From a checkpoint of a small transformer trained on Wikipedia: width 128.
Each number is 128 + 32 x the weight over its row's rms, rounded and kept within 0 to 255. Layers, rows and columns count from 0. The size above them is the row's rms in percent of the matrix's.

# layer 2 MLP down, 128x448, rms 0.167, rows 37-98, columns 0-111
size [101  91  93  98  94 100  94  97  92 100 103  97  96 106  99 107  97  97  96 100 106  91 110  96  93 103  95  95  95  93 104 102 164 100 104  92  91 104 100 105 101  97  92 106 109 104  90  92  98 101  90 102 102 102 100 101  91  98  95  96  98 102]
[[134 154  43 154 163 125 117 128  99 144 104 109 160 106 127 114 128  91 117 121  76 142 127  76 116 120 123 216 152 130 148 143 126 151 102 109  79 192  77 124 140 117 108 148 158 152  89  89  90 151  92 140 112 119 104 178 169 149 131 160 135 105 108  54 163 122 145  84 103 119 142 100  98 182  90 152  70 119 141 108  89 113 103  83  93  91 126 102  90  93  91 207 159 117 119  69 145 106 118 102  79 132 126  95 125  89 148 109 121 157 178 136]
 [146 117 167 159 114  90 140 136  93 110 153 125 117 149  83  64 129 175  77 141 152 112 143 197 142  79  69 172 180 113 148 111 159 161 129 137 106  78 156 115 145 120 175 174  96 126 163 173 186  80  78 152 147  79 126 173 165 102 137 152  76 128 120 128 151 145 114 150 157 148 161 146 128 158 142 143 169  87 105 129 116  77  94 143 118 138 130 128 143 111 119 126 164 119 113  97 103 182 105 148 135 111 188 152  53  92  94 102  96 110  99 110]
 [122 108 116 133 170 145 125 137 125  95 178 147 121 114 144 141  90 110 168 160  81 126 122  88 136 174 140  53 150  79 122 139 150 118  87 114 175 167  70 156 140 160  76 126  89  93 112 112 124  28 165 211 152  98 145 130 120  63 134 107 115 142 117 133 186 119 110 141  77 119 120 169 137  76 120  98 143  64 127  57 119 102 153 136 135  93 164 155 122 120  92 189 110 118 152  74 160 135 119 127 122 119 133 101  93 167 120 174  94 132 132 124]
 [119 181 113 149  81  99 114 129  90 120 102  69 110  56 133 125 180  97 117 119 109 109 149 126 150 153 139 140  66  69 124 119  95 117 165 107 171  78 148 138 159 127 176 149 151 146 135 173 118 132  98 132 153  89 177 133  88  86 122 158  75 139 133  95 138 138 152  91 195 149 123 116 165  67 150  50  98 111 128 138  72 154 114 126 136 132 141 153 159 141 133 126 155 177 104 138  83 138 114 140 201 128 140 127 130  91 110 115 147  52 152 123]
 [109  98 159  83 118 123 144 133 136 146  88 122 146 123 144  52  90 171 147 133 149 122 135 160 111  98 125 152 154 112 117 143 110 129  90 203 133 202 133 176 205 154  85 146 128  80  81 108 171 154 106  58 146 126 168 102 145 130  94 125  53 141  54  72 141 147 113 157 138 140 142  85 131 167 154 129 155  62 138  87 102 171  98 140 137  88 126 134 150 121 144  66 104 104 115  69 120 135 173 111 151 131 166 163 177 131 161 131 171 156  67  46]
 [145  87  97 143  84  84 144 161  95 123 148 134 142 129 136 148 135  93 105  57 109 141 148  39  91  75 191 116  62 148 145 127 116  91 135 101 103 161 129 144 170 132 125 161 148 141 113 102 179 120  78 118 139  42 137 171 161 114  97 115  82 144 101  64  75 145 158 113 151 145 174 129 140 123 132 170  97 125  58 190  99 142 127 150 122 137 140 104 151  70  86 165 117 163 146 104 149  98 141 131 127  93  86 152 203 138 127 112 168 164  73 126]
 [138 105 129 149  84 121 143 137 128  91 155 148 116 140 110 136  96  82 112 128 109 131 135 153 172 139 127 161  72 106 145 102 117 183  87 143 165 117 123 100 124 174 172 161 170 121  60 171 133 169 148 153  93 135 125 121 109 144  96 170  89 142 142 123  90 123 116 122 125 127 167 112 139 192 119 111 155  85 136 190  98 151 112 118  83 132 108 179 104 103 131 152 136 108 110 114 178 174 150 124 110  67  95 132 140 202 161 115 115 128 212 163]
 [146 152  88 113  90 175 154 155 120 102  72 113  82 191 178 117 111 125  97 114  91 109 127 125 117  67 155 138 133 126 126  83 126 157 133 114  95 113 107  97  65 131 142 144  90 117 163 133 142 123 100 148 119 149 167 101 102 140 102 132 124 127 150 173 107 139  92 103 109 150 108 113 132 128 132  70 136  95 143 143 149 142  68 134 150 146  82 149 141 174 101 134 134 157 154 112 167 127 149 151 143 123 190 150 158 103 115 124  74  71  98 116]
 [ 83 175 129 207 158 128  87 140 123 160 146 100 186 160 186  98  66 134  40 160 213 152 137 170 163 133 129 139 150 139 119 147 174 174 133 165 120 112 125 109  56 152 109  95  80 173 120  75  81 146 159 184 123 160 116  86 180 114 111 100 114 120  80 149 149 119 163 147 136 132 109 126 165 127 134 145  58 103 126 157 106 160 154 141 121 162 150 116 114 146 115 187 149 119 148 109 163 115  99 137 129 166 148 167  96 126  51 118 144  74 109 155]
 [194 140 146  78 143 131 164  96 124 179 108 122 137 125 210 125 111 112 133 147  86  81 137 172 103  98 124 169 114 111 110 185  99 153 117 158 144  93 101 166 144 139 143 117  56 111 119  79 114  71 115 158 141 160 186 154  39 111  85 133 159 154 123 145 209 124  74 127 160 148  76 150 154 125 142 121 112 174 148 113 163 161  75 121 111 165 116 186 109 155 120 123 101 147 177 109 159 148 198 121 131 136 114 143 127 152 119 130 136  77 117 115]
 [138 120 165 141 184 128 142 120 109 118 135 171 105 100 140 151 157  99 174 134 155 188 118 110 100 120 145  90 118 119 136 104 141 110 104 158 191 143 111 146 195 134 132 145 126 159 162 123  71  79 130 112  95  98  65 139 119 100  87 185 151 121 136 115 128 130 165 116  79 119 169 130 124 100 101  94 114 133 155 118 100  44 137 135 135 146 133 152 105 155 137 153 119 192  76 178  92 115  67 173 129 139 123 132  82 154 162 109 172 142  99 140]
 [143 122 118  80 155 170 119  74 151 104 118  58 110 115 154 145 131  89 171 135 202 183 106 148 120 138 108 149 214 129 118 145 151 142 138 126 198 118  93  69 108 137 133 130 141 113 175 142 162 173 163  94 112 103 102 140 105  79 139 184 126 126 101  53  64 102 121  91 105 103 120 163 157 157 120 157 117 123 174 221  90  99 137 104 126 135 141 113 130 130 137  60 110 174 139  97  97 132 133 136 147 154 163 117 103  99 168 127  89 141  81 116]
 [200 128 143  98 147 109  96 173 126 130 118 102 131 117 110 151  91 198 137  90 136  82 137 116 113 172 128  80 148 109  79 149 134 164 154 140 161  67 161  90 133 116 141 104 153 111 134  81  92  72 173  31 126 115 152 124 101 146 116  65 149 139 164 160 132 141 199 163 165 137 152 159 160 136 138 105  67 154  82 195 150 145 165 131  90 148 167 164 134  50 163 131 144 164 109 148 146 157 139 169 147  86 142 179 124 109 134 142  91  75 157 156]
 [143 153 136 102 162 155  96 119 142 186 151 128 150  62 177  78 159 134 161 173 132 165  93 115 125 192  79 150 133 131 144 112 133 122 187 110 111  90 111 109 135  69 109  89 169 180 119 157 171 123 153 120  94 188 109  98 114  18 112  98  72  93  99 108 147  90 130 143  64 108 122 113 126  70  99 112 124 133 177  79 153 141 143 133 134 114 122 175  93 102 138  35 162 115  92 127 135 134 115 180 142 145 166 106  74 132 117 138 173 179 131  87]
 [139 175 131 153 151 128 112 131 117 100 125 116 114  99 102 172 124 176 160 133 155 136 158 103 111 113 107 103 108 105 156  96  73 155 156 147  64 122 113 214  98 115  72 149 119 123 128 152 109 175 161 153 165 103 175 175 133 109 161  90  91 108 132 137 126 160  89 105 148 158  72 103  85 127 160 141 149 196  89 167 154 144 123 145 138 146 117 101 180  90 145 150 139  87  96  80 115  69 106 156 130 108 170 163 148 135 118 136 117 199 140 168]
 [152 119 170 153 143 156  96 137 150  92 116 128  93 140  79  88 154 145 111 135  69 135 154 169 115 163 114 118 150 123 134 132 103  96 115 190 108 115 176  80 160 134  77  96  69 105 124 159 142  71 112 185 152 121 183 123  66 139 143 124 135  97 119 128 140 153 123 161 137 156 137  81 148  94 154 125  81 114 141 222 132 143 146 158 150 117 109 149 148 203  48 139 166 147 128 134 125 155 136  86 127 121  85 144 123 145 100 115  77 111 151  98]
 [130  96 175  76 127 120 113 135  62 113  93 195 129 196  87  93 154 157  85 195 157 128 124  78 105  84 135  76 119  96 147 139 108 198 108 176  97 164 122 130 139 117 104 151 114 133  91 157 109 180 104 134 124 121 111 143  90 176 147  88 102  41 108 200 154 146 151 126  84 139 197 150 106 157 116 121 124 106 119 170  97  68 119 124 133  95 146  92 168 110 125 146 139  62 151 142 158 124  98 102 121 101 102 142 180  64  88 100  77 202 138 104]
 [118  62 162 150  99 120 144 166 124 102 153 119 122 165 139 131 110  93 145 113 141 101 105 115 117 160 164 130 151 129  55 153 161  71  90 112  83 156 106 166 170 112 109 134 102 128 113 140 144 153 100 136 128 119 115 126 236 160 160 118 169 120  72 124 155  99 122 118 170  93  88 123 133 122 124  38 145 109 172  73  99 106 118 111 127  91 112 125 108 186 140 119 175  64 158 147  88  82 127 168 144 134 153 105 137 131 128 116 122 135 169 170]
 [ 73  47  97 205 173 137 129 141 127 172 114 145  98 165 193 105 152 132 140 131 182 156 112 171 121 145  81  34 114 139 151  83 153 125 182 191 103  61  69 150  71 124 143 127 124 166 117 165  87 177 154 141 104 110 137  54  88 114 105  89 119 158 175 203 129 119 144 167 131 108  41 100 144 174 111 143  96 158 146  82 128 156 134 119 123 112 132 155 124  95 116 174 145  86 123 111  98 140 129 119 132 158 111 132 121  57 143  99 133 111 155 103]
 [144 118 132 166 100 107  99 144 144 167 118 139  97 196 172 145 149 132  87 124 205 179 117 145 115 106 135 119  47 136 148 163 156 136 159 187 162 118 128  73  96  79 158  86 170 126  98 146 116 131 198  79 102 112 103 121 129 185 165 128  99 131 148 155 148 112 143 102 146 136  93 109  60 161 112 139 149 141 125 173 183  34  64 130 142 169 114 173 129  89 122 128 115 100 107 122 134 145 113 160 137 178 104 119 178 148 157 175 127  71 125 122]
 [109 111 182 116 146  92 127 149 173 140 104 102 101 158 106 145 162 183 109 169  84 112 154  92  79 209 155 166 125 136 129  81 159 120 167 140 130 119 181 139 154 130 176 131 102  68 121  47 159  99 102  89 156 159 132 162 105 153 111 185  68 134 158  89 134 162 124 173  68 164 156 119  83 115 146 141  97 158 191 100 180 129 133 165 170 133 116 110 157 130 124 135 172 137 109 193  90 165 151 134 122 122 125 134  84 152 116 101 140 114 114 116]
 [149  65  99  85 137 156 159  67 108 118 152  85 107 131 127 148 112 139 122 121 125 136 140 126 134 114  89  24 154 127 120 142 150 155 158 173 110  75 104 174 132 147  93  85 188 157 111 150 157 218 141 111 183 117 190 176 119 167  90 135 172 159 176 150 132 121 176 115 141 132 104 141 139 125 141 136 168  70 123 172 149 194  76 137 110 128 193 127 149 115 157 111 117 131 122 117 182 177 162 148 131 125 116 120  64 157 120 136 164 116 137 147]
 [139 123 100 148 145  91 162 121  98  98 117 128  93 189  54  80 132 133 124 112 137  84 149 126 125 132 133  70 105 114 182 155 135 158 128  88 133 146 146 122 145 153 116 121 103 133 167 175  98 134 167 123 170 179 131 158 117 136 135 121  86  98 123  76 142 156 112 117 121 149 164  92 111 117 166 110 125 143 171  80 147 159 101 180 161 168 148  90 168 125 100 141 116 147 127 108 113  83 140 101  87  90  33 150 122 179 124  71 164 115 155 155]
 [104 145 156  44 131 196 125 112 116  75 107  88 143 137 124 152  63 115 134 115 143 131 147 128 136 158 164 139 167 119 188 136 125  83  86 127 106 148 147 113 133  98 173 114 133 132 118 131  78 131 133 143 144 138 175 119 100 105 125 139 170 187 144 136 107 133 129 111  93 158 149  83 125 135 122 137  28  82 137 126 122 193 123 137 128  94  79 130 171 112 140 202 119  96 118 158 131 127 174 128 135 133  65 136 170  99  86 100 103 169 150 228]
 [125 105 142  95 166 111 172 116 182 118 102 137 134  90 158 157  56 138 167 151 119 183 124 134 139 116 148 151 108 126 186 102 175 146  85 120 173 110  98 120 112 155  96 131 139 156 131 181  95  87 123 138 102  70 111 130  90 171  87 124 134 125 129 140 138  93 127 105 121 101 128 122  98 190 126 100 125 106 129 111  91  55 137 110 177 170 123 164  93 161 145 107  99 144 151 189 140 134 124 131  74 135 133 107  87 132 199 155 153 116  92 153]
 [114 144 128 127  83 129 104 128 101 174 146 118 132 113 146 120 141 145  65 157 131  63 136 166 164 110 139 175  71 134 111 120  95 137 125 136 180 133 127 177 128 149 111 158  67 149 127 140 108 130 107 173 127 119 156 122  87 105 113 129 187  99 124 125 159 130 145 155  63 134 129 189 167 111 129 135 128 134 107  61 161 149 118 100 167  87 151 149 111 121 115  76 145 136 117  50 143 200 170 111 144 134 149 128  70 180 124 134  91 194 171 109]
 [149 163  96  87 197 139 153 167  98 118 121 159 115 119 137  70 139 187  84 101  80 195 153  82 128 171 132 155 134  73 131 134 176 104 198 140 133 132 176  87  88  97  90  92 109 154 104 126 131 157  77 146 152 210 109 101 156 143 171 120  76 120 146 105 170 151 103 132 134 152  95 120 168 120 140 128 211  90 154 122 181 161 108 148 115 139 174 116 143  90  95 107 105 121 143 179 183  71 150 143 109 143 182 145 175 135  87 128 128 213 156 153]
 [ 97 138 143  68 115 136 100 125  81 104  95 122 151 151  80 179 177 127  91  58 151 189 153 142 126 169 131 140 194 137 113 146 102 195 204 128 141 124 136  79 158 115 150 116  72  77 118  56 115 135 106 108 135 151 126 113  72 143  72 143 132 167 122 162  93 143 140 102 160 162 144  92 152 130 128 131 146  61 104 142 123 125 173 151 147 118 116 181 136 127 167 160 160 157  51 135 176 131  99 125 184 124  93 156 154 100 169 149 129 187  85 194]
 [135 192  67 111  94  88 127 149 177 143 107 116 121 143 139 153 134  64 127 119 147  95 136 116 185  92  49  98 101 129 143 139 133 128 149 133 135 129 151 168 168 129  90  87  81 165 124 116 108 118 132 125 128  89 108 113 117 152  87 126  94 119  77 196 157 147 141 110 114 134 111 136 156  87 176  90 138 146 136 148 150  98 122 144  80  85 180  41 128 107 158 107 104 123 166  93 116 136 138  86 121 107 119 129 111 164 109  99 168 140 169 161]
 [171 167 130  70 152 162 106  62  88  95 127 137  85 102 107 152  91 154 136 105 167 125 143 130 124  98 142 176 135 164 149 167 140 125 133 108 106 140 137  80  93 140  69 146 123 127 159 144 149 142 120 177 127 170 134 207 177 164 116 163 138 123 145 125 134 121 176 157  93 134 138  76  67 125 143  77 120 132  54 133 129 119 143 124 174  86 130 150 149 111 129 131  71  96 113 121 159  93 118 156 158 162  85 146  96 136  93  80 151 119 192 206]
 [149 135 133 159 141 109 104  97 140 108 107 159  64  84 104 140  92 127 105 134 203  99  81 122 159 104  51 110  88 144 174  94 204 104 136  47 117 115  61  82 120 144 141 162 188  96 106 184 143 108 124 176 124 114  64 140  92  53  93 137  93 150 183 207 145  88  67 160 109 102 115 100 130 124 120 111 102 124 165 196 119 168 101 116 154 146 129 178 108 140 131  90  90  78 152 111 138 110 142 109 113 108  95  99 133 133 163 141 172 136  84 110]
 [143  54  86 165 166 152  72 106  81 102 118 154  98 114 157 136 157  97 101 152 107 143 139 117 122 122 145  58 190 146 121  95 149 128  51  84 119  98 202 168 182 114 153 158 149 124  75 106 173 130 121 195 114 129 120  92 180 136  73 138 167 125  87 110 121 144 124 151 102 152 109 135 120 144 149 143 192 146 124 135 156 116  98 152 139 108 102 115 144 148 120 157 165  66 109  80 140  89 125 101 127  72 123 140 133 104  66 134 104 185 114 118]
 [144 136 125 177 138 112 156 132 143 137 133 130  81  56 136 157 116 131 148 144  67 154  81  90 153 124 124 116 100 115 145 167 150 154  83 116 133 128  89  66 113  97  93 105 120 207 143 157  96  62 146 101  75 113  61 128 102 148 110  99 137 191 119 125 131  72 113 151 101  79  82 143 118 107  66 133 125 203 103 147 124 124 100  77 172 120 131 156  79 140 184 106 145 140 128 102 136 142  62 184 139 131  93  76  77 138 101 163 106 175 144 113]
 [150 144  82 143 163 171 131 117 125 133 134 136 146 124  93 130 115  52 125 139 162  84  94 108  73  86  86  99 131 144 122 155 118 165 124 126 105 143  89 241 112 117 102 144 126 137 156  86  74  95 145 146  94  61 113 141 135 166 104 136 112 105 143 144  64 103  58 132 149  87 129 117 155 150  95 102 132 173  96  92  75  88  86  89 115 131 152 108 110  62 124 177 105 126 164 168 141 147  80  93  92  93 142  80  92  70 154 120 138 157 179 144]
 [130 207 166 125 112 141 130 180 135  97 115 125 126  90  91 132 107 141  87 137  87  98 146 165 144 163 125  94  68 128 158 138 135 179 101 169 115 161 120 214  96  96 143 122 138  84 120 102 137  78 192 147 163 156 118  83 102 197  72 168 189 174 110 144 157 154 151 144 186 151 166 109 144 149 171 130 139 101  99 121  98 138 166 153 133 135 141 122 160 180 140 142 124 140  73 107 137 161 155 100 155 113 133 156 124 131  35 129 212 135 105 124]
 [151 217 143 129 228 101 135 113 163 120 154 140 139  77 184  87 119 164 161  59 137 190 118 158 155 151 170  93 169 141 180 141 155 101 139 131 103 210  83 100 137 129 152  95 164 138 129 175 180  50  53 139 111 169  89 196 178 207  96 170 150 189 127 118 149 126 141 155 126 132 107 125 133 122 115 127 138 139 148 113 107  84 127 124  88  99 106 120 116 136 128 146  78 142  57 150 120 179 136 142 147  87 110 133  88 121 144 126  81 104 148 105]
 [119  63  64 100  98 119 105 100 104 122 130 129 160 149 186 140  83  52 143  61 146  96 116 106 102 104  71 183 152  90 133 190 156  67 102 133 197 118 100 138 120 112 106 119 132 113  89  75 173 144  75 126 130 124 120 110 184 193 112  70 122  84 175 118 142 121 134 152 123 105  99  92  78 103 109 125 118 138 170 123 101  66 144 111  83 133 126 172 129 135 116 119 174 169 128 111 163 112 114 105  87  78  95 118 117 147 172 130 144  72 144 216]
 [133 123 183  40  56 148 100 143 119 133 102  42 101 106 148 159 117 119 131 156 129  86 141 122 124 112 139 140 165  72  83 137 148 110 189  96 141 123 100  80 130  70  95  86 136  68 133 142 162 180 136 198 144 123 169 206 112  92 137 120 215 118 210 109  99 140  99  84 112 125 112 138 113 166 150 104 183  51 146  63 157 124 136 121 176  86 117 178 174 103  75 157 127  86  58  93 167 121 130 108 146  77 166 147 135  86 175 140 177  67 117 145]
 [149 149 145  97 157 113 116 102 100 152  84 179 148 187  84 161 148  91 192 131 163  85 122 100 141 137 199 112 144 118 137  96  90 123 100 120  56 114 132  77 153 191 132  94 157  94  90 182 123 129 193 100 134 128 125 115 217 155 146 172 139 135 122 102 148 132  74 124 122 129  94 134 137 126 123 119 125 164 104 164 172 123 152 115 136 137 143 204 114  82 156 109 118 139 175 147  94 140  95 185 183 163  56 104 122 111 199 140 111 133  62  78]
 [105 199 186 157 159 212 128 120 119 155 153 120 134 150 114  87 138 149 128 113 166 173 115 129 139  86  72 212 143 135  86 166 147 136 145 167 165  88 148 112 182  99 180  86 131  72 142 120 139 205 124 117 126 133 126  64  52 191 156 126 155 120 158  82 147 124 116 167 132 121 122 118 136 135 126 175 156  19 105 168 129 133  93 114  59  94 104 134 152 130  94 116 130 164 113 105  90 130 179  88  70 101 140 136 145 136 121 148 146  96 118  74]
 [152 168 139 112 164 127 148  91 154 131 153 134 136 102 136 101  90  90 113 153 111 172 129 156 172 188 103 143 151  92  99 105 126 151 118  42 111 195 108 118 139 170 139 111 191 135  96 105 124 158 100 113 110 157  99 127 237  75 166 120 104  91 125  66 138 136 129 109 183 135 127 140 124 149  90  90  89 115 120 171  97 112 116 112 135  29  86  97 128 178 132 177 113 166 119 125 140  96 150 109 105 112 164 116 104 168 216 100  90 101 156 159]
 [118 183 114 188 161  89 154  74  75 104 116 147 140  80  96 124 131 135 146 132 130  77 117 128 100  95 121 104 181 135 163 166 148 143  98 169 141  87  96   3 224 135 104 151 113 145 146 146 151  94 182 109 116 102 104 133 152  53 152 144  86 122 144 129 192 130  72 161 145 119 117 126 151  77 101 183 118  95 144 153 105 205  72 124  70 135 134 170 114 140  77  90 102  88  92 163 125 103 135 114  49  73 131 106 152 134 148  86  95 128  55 108]
 [134 149 151  76 115 183 110 114 101 133 131  99 106 123  90 114 163 118 121 167 109 123 129  56 104 135 148  40  52 103 214  94 131 160 176 149  57 157  94 147 151  93 155 180 198 121 138  80 143 138 116 162 128 152  97 117 135 157 144 175 140 121 107 143 143 131 182 105 130 127  72 155 169 146 138 131 146 120  87 102 163 169 118 120  61 118 130 160 129  84 126 141 109 144 194 106 135 115 109  98 152 155 162 140 134 145 157 122 160 144 174  83]
 [144 131 183 130  69  86 149 125  86 137 175 110 119 142 231 128 162 120 131 113 100 160 150  99 174 136 154 163  55 151 120 153  60 163 104  73  83  94 166 183 106 127 131 142 113 112 114 123  93 120 112 156 157 111 144  84 164  85 109  58 103 139 106 119  78 155  95  78 102 158 133 111 149 148 155 111 173 122 118  95 149 131 114 149 106 100  76 109 152 100 132  95 115 153 146 118 148 117 133 122  98  88 108 148 105 121 168 138 153 111  91  97]
 [102 119 119 102 147  27  92 126 149 129 142  60 150  47  76  60 121 111 112 127  89 136 114  99 129 128 106 146 118 125 135 122  82 132 107 138 125 133 136 128 128 100 130 101  60 114 145 180 158 200  88 124  98  81 117 121  94  96 148 114 150 176 118 129 174  92 146  81 146  92 110 141 165 108 119 105 176 151 100 174 115  99 117 116 131 192 130 164 105 189 114  64 146 135 147  63 155 147 155 131 133 155 112  95 106  87 137 152 139  83 126 120]
 [133 137 168  66 137 125 168 111 129 157 140 154 136 101 144 200 211 153 175 149 167 152 114  87 138 171 111 183 149 202 127 150 125  75 176  93 105 124  93 108 125 156  93  47 173 127 123  88 117  93  91 137  92 100 121 129 104 140 160 167 139 105 158 145 125 100 152 134 106 122  89 119 139  96 101 137 149 131 198 179  97 102 153  99  98 126  62 125 107 116 110 180 162 110 170 129 122 112 133 150 128 165 142  92 125  65 208 140 135 110 173 128]
 [120  94 152 195 148 117  81 126 144 130 210 166  94 209  53 104  94  40 106 119 136 117 115 208 145 137 188 129 143  78 122 113 117 121 123 105 166 120 150 116 121 122 124 162  77 127 138 129  94 113 126 122 141 108  94  86 161  88 126 123 137 159 126 174 118 108 102 107 187 133 167  70 138 146  99 138 119  80 159 174 127 145 118 131  29  75  96  73 120 152  81 181  88 120 177 129 137  94  96  89 139 149 115 114 125  77 159 129 160  41 165 141]
 [107 126  98 121 173 109  86 156 124 100  78 114 138 131 109 102 137 107 168 125 102 138 124  81 124 116 132 119 194 108 130 150 130  90 128 125 105 193 120 213 162 162 102  99 108 119  72 121 148 186  94 114 144 116  85 125 110 118  67 117 117  96  99 141 129 143 144 115 169 115 123 209 162 110 145  79 119 172 160 140 178 189 118 115 184 149 168 118 142 159 116 134 124 109 136  61 120 147 121 112 154 178 135 144 135 159 133 123 103 103 166 112]
 [106  52 170  77 115 121 156 101  76  59 110  97  96 127  98  98 108 127 131  97  92 139 130 170 128 112  78 166 131 115  92 121 114 106  75 119 147 147 163 215 141  97 166 188  84 108  26 126 109 139 140 125 147 123 128 135 166 113 147 110 145 167 174 157  80 133 104 117 157 121 145 138 123  95 112 156 110 116 123 106 143 211  91  98 114 161 101  99 127  95 121 132 132 126 137 151 133 108 173  72  62  88 100 156 141  45 130  87 129 146 114 191]
 [153 126 102  53  97 119 172  60  61 158  92 144 120 153 148 114 158 172 144 114 154 181 175 133  90 119 123 174 158 100 126 112 135 105 181 115 109 170 192 168 131 114 156 129 144 104 142 138  88 146 184 103 176 189 205 112 176 139 131 127  77  70  91 162 138 187 127 116 156 170 174  93  55  89 156  98  91 122 141 101 151 120 103 163 129  83 141  81 156  66 129 133 141  93 122 148 117  84 143 159 119  91 141 178  87  87 122 143 167 167 131 139]
 [108 142 140 189  53 112 131 153 143 114 129  87 137 111  19 129 178 178 134 194 176 114 131  83 189  89 133 165 143 160 139 159 131 165 105 130 170 134 137 117  98  86 125 140  64 146 112 128 166 131  84 119 150  99 131 138  96 106 110 141 109 107 120  67 163 134 175 168 105 155 138 163 140 146 144 146 154 113 197 137 107  97 142 135 162  63 127 114 120 168 122 170 195 236  85 120 104 197 127 134  88 150 179 134 127 152 124 124  93 155  27 161]
 [ 82 117 120 201  89 103 156 139 140  97 106 155  36 144 141 143 143  99 155  98  86 119 144  98 145 138  94 131  89 102 173 156 131 177 111 148 101  90 144 188  80  78 167 128 120 143 144 200 113  83 139 160 146 163 112 139 193 134  94 118 122 139 120 160  78 158 106 117 119 154  89 108 151 144 140 120 148 119 147 174 104 160  82 164  91 114 174 101 147 121 163  98 110 152 136 144 147 105 115 153 173  80 149 167 136 134 139 137  88 112 160  63]
 [138  96 164  98 110 140 141 130 174 119 162 131 150 123  63 181 111 119  84 115 134  83 145 109 134 116 201 101  88 127 128  84 148  81  84 156 105 178 135  97 144 113 148  92 132 145 193  93 188 153  78  59 158 139 129 145 104 157 150  97 129 140 150  89  47 144 108  81  94 140 155  73  99 138 153  62 141 199 105  85 124 124  83 161 121 151 141  78 174 124 156 141 137 116 136 128 100 109 139 137 114 145 103 128  95  94 173 101 168  84 143 134]
 [151  76 116 130  73 149 149 224 138 130 152 154 110  86  96 129  87  69 118  82 139 136 116 101 142  89 135  98 132 187 120  96 150 145  72 118 122 154 124 135 145 152 171 180  94 120 179 133 134  72  86  67 121 162 111 126 116  96 124 202  89 150 141 145  74 101 144  85 126 107 124 104 167 103 108 152 105 164 183  89 177  93 142 111  84 112 123 158 111 141 124  92 157  59 142 129 106 133 129 156 108 173 154 110 130 147  73 124 102 167 134 174]
 [157 157 135 190  85 112 125  92 104 129 162 184 160 195  93 168 139 182  74 110 160 139 120  70  99 154 119  84 206 102 112 110 112 154 108 165 154  96 148  96 128 150 131 144  99 106 130 106 177  99 115  90 140 121 140 119  97 141 142 141 132 122  87 130 170 116 138 144 114 140 103  92 144 135 134 156  96 112 146 121 160 156 149 141 114 147  72 156 116 128 125 121 165 116 182 161 147 129 101 168 104 177 167 111 136 110  52  93 110 178  24 140]
 [139 210  87 158 183  83 160 148 160 162 133  93 179 148 113 174 154  92  93 182 144 119 107 196 126 143 146 148  94 175  96 163 167 171 145 150 153 189  98 125 120 114 125 172 164 178 187 111 154 162 139 129  88 106  80 133  81 205  98 143 147 148 137 180 136 135 129 121 124 133  96  90 149  79  90 153 164 106 174 140 146 147 121 106 107 171 113 170  98 140  93 143 132 120 156  92 145 128  61 153 143 173 159 130 100 180  60 123 143 152 188  88]
 [ 94 167 128 187 110 147 162 128 174 154 131  95 190 181 157  76 182  96 104 175 110 118 120 114 132  54 186 171  92 107 132 156 163 104 128 168 156 135 110 183 110 128  98  86  77 133 134 100  96 134  71 126  83  47  91 146 143  85 116 181 147  68 141  98 180 112 188 126 109  91 113 158 130 161 118 114 128 156 140  94 177  55  90 122 142 125 130 173 131 135 136  66 181 118 185  96 108 181  98  40 118 132 157 111 160 188 146 160 103  85 162 156]
 [113 103 171 133 161 162 142  87 206 133 189 133 129  97 125 119 121 145 120 172 137  63 117 124 122 123  98  80 113 134 115 103 123 141  96 140 123 146 136 226 162 165 129 123  53 130 123 166 152 160 119 121 145 136 112 114  88 106 144 139 179 119 149 192  94 109 135 160 117 119 108 116  98  96 108 116 112 143  79 178 112 184 162 140 100 173 119  87 121 169 144 110 150 195 108 147 149  99 140 162 140 167  96 108 128  84 128 129 223 132 184 195]
 [121 145 132 195 112 130 101  93 177 154 156 106 102 153 159 199  90  91 151 103 174  92 131  55 156 102 164 167 142 191 157 104 134 101  92 171 133  64 121  95 152 131 126 176 125 156 152 130 107 111 164  87 131 136 148 119 115 124 115 127  80 160 141  90  93 131 130 114 101 123  99 156 122 152 128 156 191 166 117 115 134 202 128 123 113 130  74 104 134  71 133 222 173 167 146 135  70 107 156 124 116  62  98 111  81 142  89 134 180 147 185 187]
 [122 127 135 112  93 113 129  99  95 164 119 137  87 102 151 192 205 140 180 141 113 151 115 112 149 134 165 221 158  97 118 118  95 129 205  79 105 204 127 138  90  85 143 115 120 146 148 172 146 103 139 103 113 143  80 145 102 100 177 132 166 127 158  80 146 144 129 120 131 121 195 183 111 123 105 150  74  92  98 158  36 141 159 110 138 169 165  61 105 189 152 171  96 152 111 200  92 160 134 170 202 127 195 123 109 164 154 119 105 126  96  99]
 [146 115 149 125  64 159 117 139 112 100 110 145 104 138 157 127  88 164 107 136 125 138 138 120 132 145 117 169 110 149  77  72  97 150  79 119 103 124 127 141  74 142 108 117 178 128 127 126 128 180 176 133 142 157 148 150 141  98 147 183 158 110  95  37 136 150 169 120 134 137 199 142 165 125 149 126 119 166 104 168 114 111 118 173 140 143 103 161 132 145 119 145 125  94 115 121 105  74 206 146 147 153 144 136 180 136 160 127 159 123 131 119]
 [117  53  75 115 106 148 115 117 110 141 188  85 151 108 178 133 127  83 119 145  95 121 165 159 104 112 119 116  98  71  81 104 140 139  87 113 105 138 174 129 147  99 170 168 132  80 147 163 165 172 120 110 171  99 191 152 177 174 132 141 111 144 132 103 126 152 112 124  92 151 137 154  98 123 174 134 111  62 122 115 110 134  41 156 103  79 112  95 165  65 133 120 131 109 151  74  99 126 163  96 100 116 140 177  83  93  87 134 161 109 238 111]]